config = dict(
    n_layer=19,
    d_model=384,
    n_head=6,
    n_kv_head=6,
    head_dim=64,
    d_mlp=1536,
    vocab_size=4096,
    activation='gelu',
    norm='layernorm',
    norm_place='pre',
    norm_eps=1e-06,
    positions='learned',
    qk_norm=False,
    attn_scale=0.125,
    bias='none',
    tie_embeddings=True,
    parallel_block=False,
    extras=['capped logits'],
    init='uniform',
    init_std_qkv=0.0375,
    init_std_o=0.00609,
    init_std_up=0.0375,
    init_std_down=0.00304,
    init_out_by_depth=True,
    optimizer='adamw',
    lr=0.00129,
    beta1=0.9,
    beta2=0.99,
    weight_decay=0.41,
    lr_head=0.00891,
    warmup_steps=298,
    schedule='wsd',
    decay_fraction=0.709,
    decay_shape='linear',
    final_lr_fraction=0.0,
    batch_tokens=65536,
    seq_len=1024,
    doc_mask=False,
    train_tokens=425100000,
    steps=6487,
    dataset='wikipedia_en',
)
Each number is 128 + 32 x the weight over its row's rms, rounded and kept within 0 to 255. Layers, rows and columns count from 0. Numbers have three digits each. The size before them is the row's rms in percent of the matrix's.

# layer 9 MLP up, 1536x384, rms 0.0578, rows 194-219, columns 256-383
097:057107112108119113064097127114107158121076181046184119165105113125142110172140116159127084147107055141133157132160103095127175127178132098107110107165198174134115090124124166116135137131107140157176101128101115106148107142142151156104139104139132141121124177162118125092105211098110091156069120139139094167169107176146136103137133183216089122125213077110133153047185079124100187119167
097:121109116136138137116160126131120153114116115132126101179107157091129128118196111145129090163108141104170159149099071184168092180118171119141155099104099082199114184122156117146121158098136113107076140155138149155124130126103146139140124129172177156140145150135114157160132126186175182116119117112112080116149117104161158089202124147156098105187118121180177181143095073146070103099201
105:150112162091090131112130104131170086084083093178145078160034109153155087106144171123124050135133108149156127078152163194143177134137121125140094140147173162163145173127111148175057135059152129116165087121045120137079120134163109215177119120142118129157115170102120060102136236092086154153180153137140125162124203157146126112165184163132120165098151124145115163147069096145120136150120
101:124138119111132143119044151154147158177131184137112150113153116120139124126135110146095175076095122149108146100141120117088150185137101122113152114145128141181067145083131148150116145091117120110160133081099146088116108115180154165161108128067129109132141115092156086153074144103149119184146138224105154120134200163128168168085137129146074138129126114135154142158145119143103147128111
095:120077122178170178161093095143081159076106139129129124073140147129139141076125137137120061118142154189056156174099052122142142126100151145135133087148062131111138114108122117072093146112134066125083056118122115138087119109189109173166128102142160147131093174131130156131108139097139142169149069135094074156169150069175126132129112185104127143142098124086135138131117134129135142081127
107:159089117140135179148117069053166163084114120147177107128095132179140180099143165116123084092100119148143138109118103212145126106042085140116098135136190129117150180140179171123064148108106134117142087180066114154093116133081136160166089158080150163166093153106193120144123108119110164135209075114108117077189122129119129111093145118082124099139156085126072102189107129136124150149167
099:059126106157130148113096134114149119093117163139126101141140140135102095118115116192117115068115061184168120130090104096126198194093190114124145082111090144133122171098155121121136131094024162153087097091137093125128127125103127127139090145142095118169131125104089119122103124091106098172116092150152092138123139123140182107161181107132085139079179134070117129134183188197139145149081
092:128074092126135099114075129099152071113141104137111109200122057097143169138154134160174147140129132130159133126151112148169127101131136165096123126126168081183080154142167117103150167116153122060200086109161103081095081177106127148140080063132167128159189101143119128135076142106063165152137206143042117122141122090162149103106147148163177157189166051121067103146136125108135144149077
088:111153113181108099139050091145121176089167184079159124149071164105109117142165098138192089139042144117136153132146181152098124142141035137114115100117092080064109148117109173094106139096142045112143120125148110146091153166135104167156099136116103191049210198171152144154097106121090148138096048176117111127146136067079123125114094135116118137179123118137129159087105134146127158118151
098:060137155150100179133146059127111133138198117098138095112118138171170147098174120137158184143101118166124083180176155143157151128166107165075139085093113168148145123126120147098082151139095126138146177160111092127133080151154176144124141121154131199147128174082167113072110154193144132163106112118170075133113167162100166162153098180065111123148192099107119193161085086124098099106156
109:143106076129093184129135110171106147123102150107112131138153100185127102136138132151098166141096113111107135134152067153143204107132111151107112122078177125213132115093123167107118155139175185138120126107162060139139086175123135139162165096083108117107109150184140154141086139149141114145163142128119109139184082115087126052070146147126085117116047089105161109100126163203137108116057
106:137120147231118131115124101094121196153067149126171122124179134197162189131186091133203141162189121144094177130139125165142133090156186156102137119162194155141148138081119103120090150106068135132164143161142093074130071106134119144069094117131142086123129107094150122120084131082122108203144113129124079117109112130171085034074149186174151136135180098109119141156177129063114124081173
105:071163105200136122095078133181127153135175160151126052142140149121152125105198158108112137122071157134195152137190125139094156139155066210105093125126143164178157128104093121129112156108150141090135148145115127099144120128133110105144098147150112135103115158168153084128121146094101182080145154139090103142152159184105118079186170181101100147127139152096130208148083152089132125157148
096:093011116129136140086160146080153090170131113109112098138158067116151170095124141163147132133172050144211104151148101134172096118116130180144087104163144136175138124157194123140164142119157130131131141126137150147134118077137137110120130176106145117152148141132159120151165133124092120189156153125121139140139104143167132154101160154111105156130138087075163133145153049134112126170136
097:086121104106134167113130122135086147118135171153125117094130090144114113167054132136088162141057161152160200139121098159139104123146105163190156129137154187128149168036166161139114152100095147120095099115120154064068162088124134131122144084158151093129064144151180171124102134147139151218237173191090172099202131109159123146148087137204114131087075091100183141146078126110151152156118
101:165144079121202153122114126119154176137090131163144098129049156150169081050157154118144202160136145196143166133144165151086193087115083129068168111148145096180184105182111173102086147133125162155134092134090103165052111154166133108115117127134177151137171174078131116061137065120132119136095128139127086125137175131156124152126102114116132131170160087179139130112057105135117132159123
105:149129126080125131102061153135134135128141091181134025125111090162147174105142080161107123136171130083074103147135126118148141150120139197134128144117154109165204085111109061156138139124144170156092142133177092163156110167071098107150112105126132079094163122149101056109157204162135191236155150138158144069173118176071147137136077179135108138112134115096085158150168127123086115116133
098:107128162153176196151091122137123134121133114072127121087116067114070129118144105154146165152165084165136191121103115149144127161123109146100089057181132141117061099097090086112064133101103139160109085123151137140149119140160152159177117140153126195124149210114150118065204159129183120139133091119127148185132112124209111116078090097130140108117141121146142163074144175181141166143129
092:120141085067139131197121097125068137086135118096129105119068096134105089160112076176156087105169181112142133119158078144151149095081128182109167144136166104172054145094123158137175151134082168200159135119136170147081115134155126131110074117087051123086062112122106114158132114145156092179167116116060175080125112096078145045158074117144123162184149123100039129101113178126136142147110
117:112116119144122109122123182115064191146132145110157064100139140139120102159144087124124081134107109132091144188100142221104136086159138180144080137129164201174142128140137115121171166112131096149158123104104086152203126150105116125105153154129133156076146152098130112149156119161071137166095194167108099106162131202146121142123078181116108070135153057152176137074109114162127116116152
105:122122142125130113140112146111123147091102119108095143117098153145086089107175138190100112160150137092173139135111111118164083159183135116109168096170145125115127135123172133131126140069101116095128140168170135146103108168122187140141122152097131119108157115111185140119030173174134159167136143124152137067160115131154154109115186104131141152139129133089095109129083159130135115139089
101:108124113074135141180109090078103167142196135136104111134119152182110134127173116130148126132079168144095202188151105125128144182167180126141144099132100128151097172100116169169119156104122100120157149088114111093126145122148151081133125136093154145122079179117174110149102138113137090154115162131157128104144131071119092137148186105190164127191139106179056186086169118135169040152054
100:071145110104103166180125136084168167137164152111068107085141106172122118108069138157141154157094177125126104153150146125164130146175148177110187071101173198133082125178177157084088135116110116085097157127071133110145054120136074165166159068109200088077109155113141139144157120118114101129096148130150126170168138099183150158153145164122143113122150110085135153144118076134152153127124
101:141088146093100146173115142109199176108113101154080123108117133111157106120126136107134151123104083124096109127167151161138190139150114153116078129083145110159157152160159165125109157111104102145123105129092147152104085166115085130157053090155158147127128168138145084150061109150157119154125192155149057138166161079124101144141128149184137058152160058089092147076107128145157147115138
105:114101139139112128140160163132135104122139151143107081145126110106119101139105173126084169092137144141164156160170125112191141115117159170114158116081109102207159075046119161125188170116141127100194138152160073054119096071145162143090111130171149114160118123113095079139177144138135142143124067159145082131141119154125149111160087189126097069136127093126099156110123088102180167149133
099:126160123053210172126142117120148137132116101157064124124098144218156111100101136112102137193108100160180190147089104145130119106113121147151067078060144112143101111145131125129138166101111159149141098134172116096144097101128157100138118141131128117155075132140170085119134112114100102132140097184149072141134109123175140101150123175178123123138176092190127163092114101127176125151135
# layer 9 MLP down (transposed), 1536x384, rms 0.054, rows 194-218, columns 256-383
102:160162144120130160094071149157133158109174130171145074133138157135151116144140155051192152116125122127151091097094141166108098094116069147132108182111170128059153094133139072082086153114203141131198133118156148164072111139131129099146127122135141117139137114147129101146167186120182114110146173179151109126111122096134176109150128140108113122121129151155054119131136160081142087120109
101:114122122112104160105111109150121140085161170146149096105104137143146106140064083124137142130125129154143175156139089100138143145132106134118080140113110113140180083102095136135157128114156145157131127112108048077154126182120188146125110180168121066158106153197056083154219143110120155071159129124123108151074119179128163147133136107145073150102092123131129174100203109066094099111087
110:103135154120155155121090110126127107181135115125106085161123123138151179151107073141131111167122093067128089124153162070095165156128142185132099151103146136122150133143120092095123124119148124087112156162110157110098171150172103144130133114099101134138110150188142125122143140134144171125141134177109113110118184196175164165135125185121127154147122111088134085150120120119109120168179
097:157085121142101102107156164099106169149152096153061138117152071119105152132051167163088119160087144182133134107109108120130150143142101132141083116160040095090127190089153120127163150114141124143115124114127119122119139148151157144143072067232140134082176100142116089138148173083205140124108107191124192100144115119161165199114142171157113101100133134124138136171142125161116173165114
085:143144119126108150178157214159117105167141134150067137130131153180132120118143150096169118153147138137158174135115101118110095101090159135174063081101130122111108167144091111145099107126098135106096134115101114162118105115134185112154051128165198137091137161053100150192134112138164131112093139091088160135160112149145118127143203119158141158157138153138147155190125177147183091109193
112:090130121120092121129131204065123123085104123148073093102144195132139123146112115134120124074120114139184154144128146161130084146197141135176124139076187077202112147139135157113143075183166115092118155076135100051119129130088185158142107143129120114132150082097095156112119086127160112080140161090162135107098172123175110164145124133110161152119076128162118075108113114157164116068044
100:135151145164172056148099131150158171119086176154109073155171142118187154124161140120113123102172092136109190076091082129118175094091092153077116068150150141125142165117119108123144117104112145106125107053071061083100170120110128147097170150085115066135098163091095164170119119085120161135115106141076157077179064102142163127119129235115183117134099168118117173106132143145095137115132
093:161085131129058090160131089025119121117081146104094139107075096150124153173121084146113123141156152111140154134180143126119109138183104075157176088117084080093165158017070126108107127129139130147115166146122114194057094141144098097153108160127126158091153192124097177180105125163103143090130191103139094144123094093107107118138157156135240184105118098098149134164076218155150114157112
085:126116087105209138183142110127160178095108084129107099117115144157068108135101077150110173134173163121112125158160089143161120141058154143122175114141162096176080145125123134178120136134169141138136151080142110124125099093084121070134173179090159169208107119097159124102108143169110114127205178051125125089101094156160096124100181136096142139056142130124182092112182098102150132095178
100:122117112131140124111158125135154147100111186174121160126130153104104133153121130084083158156134087096103121093152142132081134161131118112138125071160151086086136109142159131157202119082178133155102064138165091139074192153133178083167145133131125015117128125130095095177142098169142031131099113193151109113132115053125080084090059097145102119075094144121137095118137143113166160053063
108:114129116166131129131108158111118139103114133125124070150122148143213111137128091110115088080112135114095186124092129138113120098059102051053116116186089146144130108095131117049149123102081081077079118157128076177155150141109108174142107101119130123135164103177130151114179125090134121184128075108123152156116135191099095141142141143144103067079104141149110124091120124164139136152119
112:165192184083159069145153146126115104147191112050147089124137069143142085125163107117165144179111094154107124108162161070132175148165120121062128131135051128116119085199095073152096116146141114140090117128184100194156092126146084115159101137151143165179135100130114098089123102174140131133110151144116130162092123093161134141118156116091098080106108107116158141046117100114119138100087
098:132074110098083113162117147161105140117142162174133136130119193126126155171193164104137133151110083195096160154140111122103156126141179069122108130145176089122134082111123112148087151137089130172152163111078185109136152116193151108102115076191100185121142058119119120119173115146165125129061099085095112106116159116135088139192152154086092177118124126185169116142108129126115185140114
105:135104126130105005155172171112116076115142097118097132084095119184127114120185173120142090073146135171148149113104148145164086092123094100066050158086126129093071144192128156148196157114124117150147174139100132154107146125205136106130151111095143144081130122161123131093136129138139104110122033181155124084098100124113121089065064157169100105124168077090071140173127107145165150180116
093:153137130112185133062167083156136207126111165122151113119067173120100119142182130120131122177102122121118096148117088154179182098140151069105173159193085178150067179176098028122163089110188220153175132152106086164103140125118144152112104129127145116147114102136104115145106127088134136148079132060118099110105148075101165076074111087081117128114164142127109175159094133128107118102100
100:126098117091130101170131167128130097165128095175149113161098170108096195090141146114116153112098072198108157120139165134129128050158179117202114153058074143179110117128153100148096134120189108115132154080142124166051132155107152134054102143096112122075170118143079134124158099128110066121151120129138106141120130087108130127145160116097110181159143121154151114110062136162111097133146
096:103091185147103104130129169164118136132074127133115158073162143155144063159102142113119125105130147182161166146110163088118137127154113090083136155122115121117124146163132143138040126162151121113120089112148075156095186132154144124116122094107144102142121130131173170111116115136138118144114150086195143150111098076153135124078143069115093112108088134174145094050115107146121126125088
089:130131125081103029162161130095100060141157098107164154144143114068125158118115170209116120101113142109078148154113150133206128110133167136119067165106133086193141099118139103118187093153201058120118141169149139091143150149123144137090091124156168154184126090172122162155113102104149182153073091129132174121167108111136140157103144070169116151114146146177136110137103092090131135163118
088:070071129109149110181085119101167140077142141090183088129091162152136114144125137138104120146097102079149109083149142155138153071146137101086172170069146098138139111115186122180063142140128103114113052123112144150101096140030178116154106082107111156138127198154152122125112095048128155135079122144112108118099090129122174114070124116122127096158165111130146142107147130147155148146161
135:141078142094073161120133116149118122129153130084122138152156139101178130149161172153107068130103122139139158114134170161133125107093084100099065087136145151068165127066122111083147130151108105081114154094076160128163139131152159128165127103141112179156168130162165100081161171081126135114198120152138107116091126155083156131113175144099085112086111138185082073118156111043150120114125
108:192165111149126162135054131165166121148170089170161115183153064143103103084139165150135107127099126090095112147138085097124173114087123137093077144124155120141174151176091118140084115123170168096164122089121140117126115108146171132182089109101103117173145155176114145125097113126137125126117130151131092170091113154121133088148122161127104140136119116161150118123153071100089136091136
104:097131112146112126156056093124097193107180125091155089118128137086138109114154155120102145133162127174150126139144135154134098110098107155103093128096134204137150115097175071193073200171129177134139101160111067135095147104181124114140094144136102076136135063065128119098095116135118083120141114154086137092143100123155122152140126107086104156187150147183104133105161126029108123104148
095:171122146137079131111152131074140017166120108094140125106166118173081124181117145154114117114181146125128142077125152141133144132102139115145142123125099156142148136133149135114171104139124191129110139124103118152097110111136117133139127170165102152075138096090148139187111114147138157107110137155141155125121107084077139149196118059142123053181071164177159131121129132123132136078119
098:122121173129144211105156165124155140188093127099166137151114074113132115200075127082138187132096078132176097147144137083129146157084115125130195086110142169178043162125162127124148126148142094122106163109145159204078094095152119070149127114113114152105123122151068146118079105123139110150105125157141124145124122078110100130135075115142096136152103083146169148150117150141083102122137
101:133165108077140117100106048083110118131110142159082123111107115118158167115172091123093132133110107190131203129101105166109044120145140119143139096167102135115176131092097129071082161117078182188158148089138099120183122078094076119087149094092123130061158155122129133125078176122113164134151128142096132147152127106119156141120135164181079131114081044183125091160145175129171141123136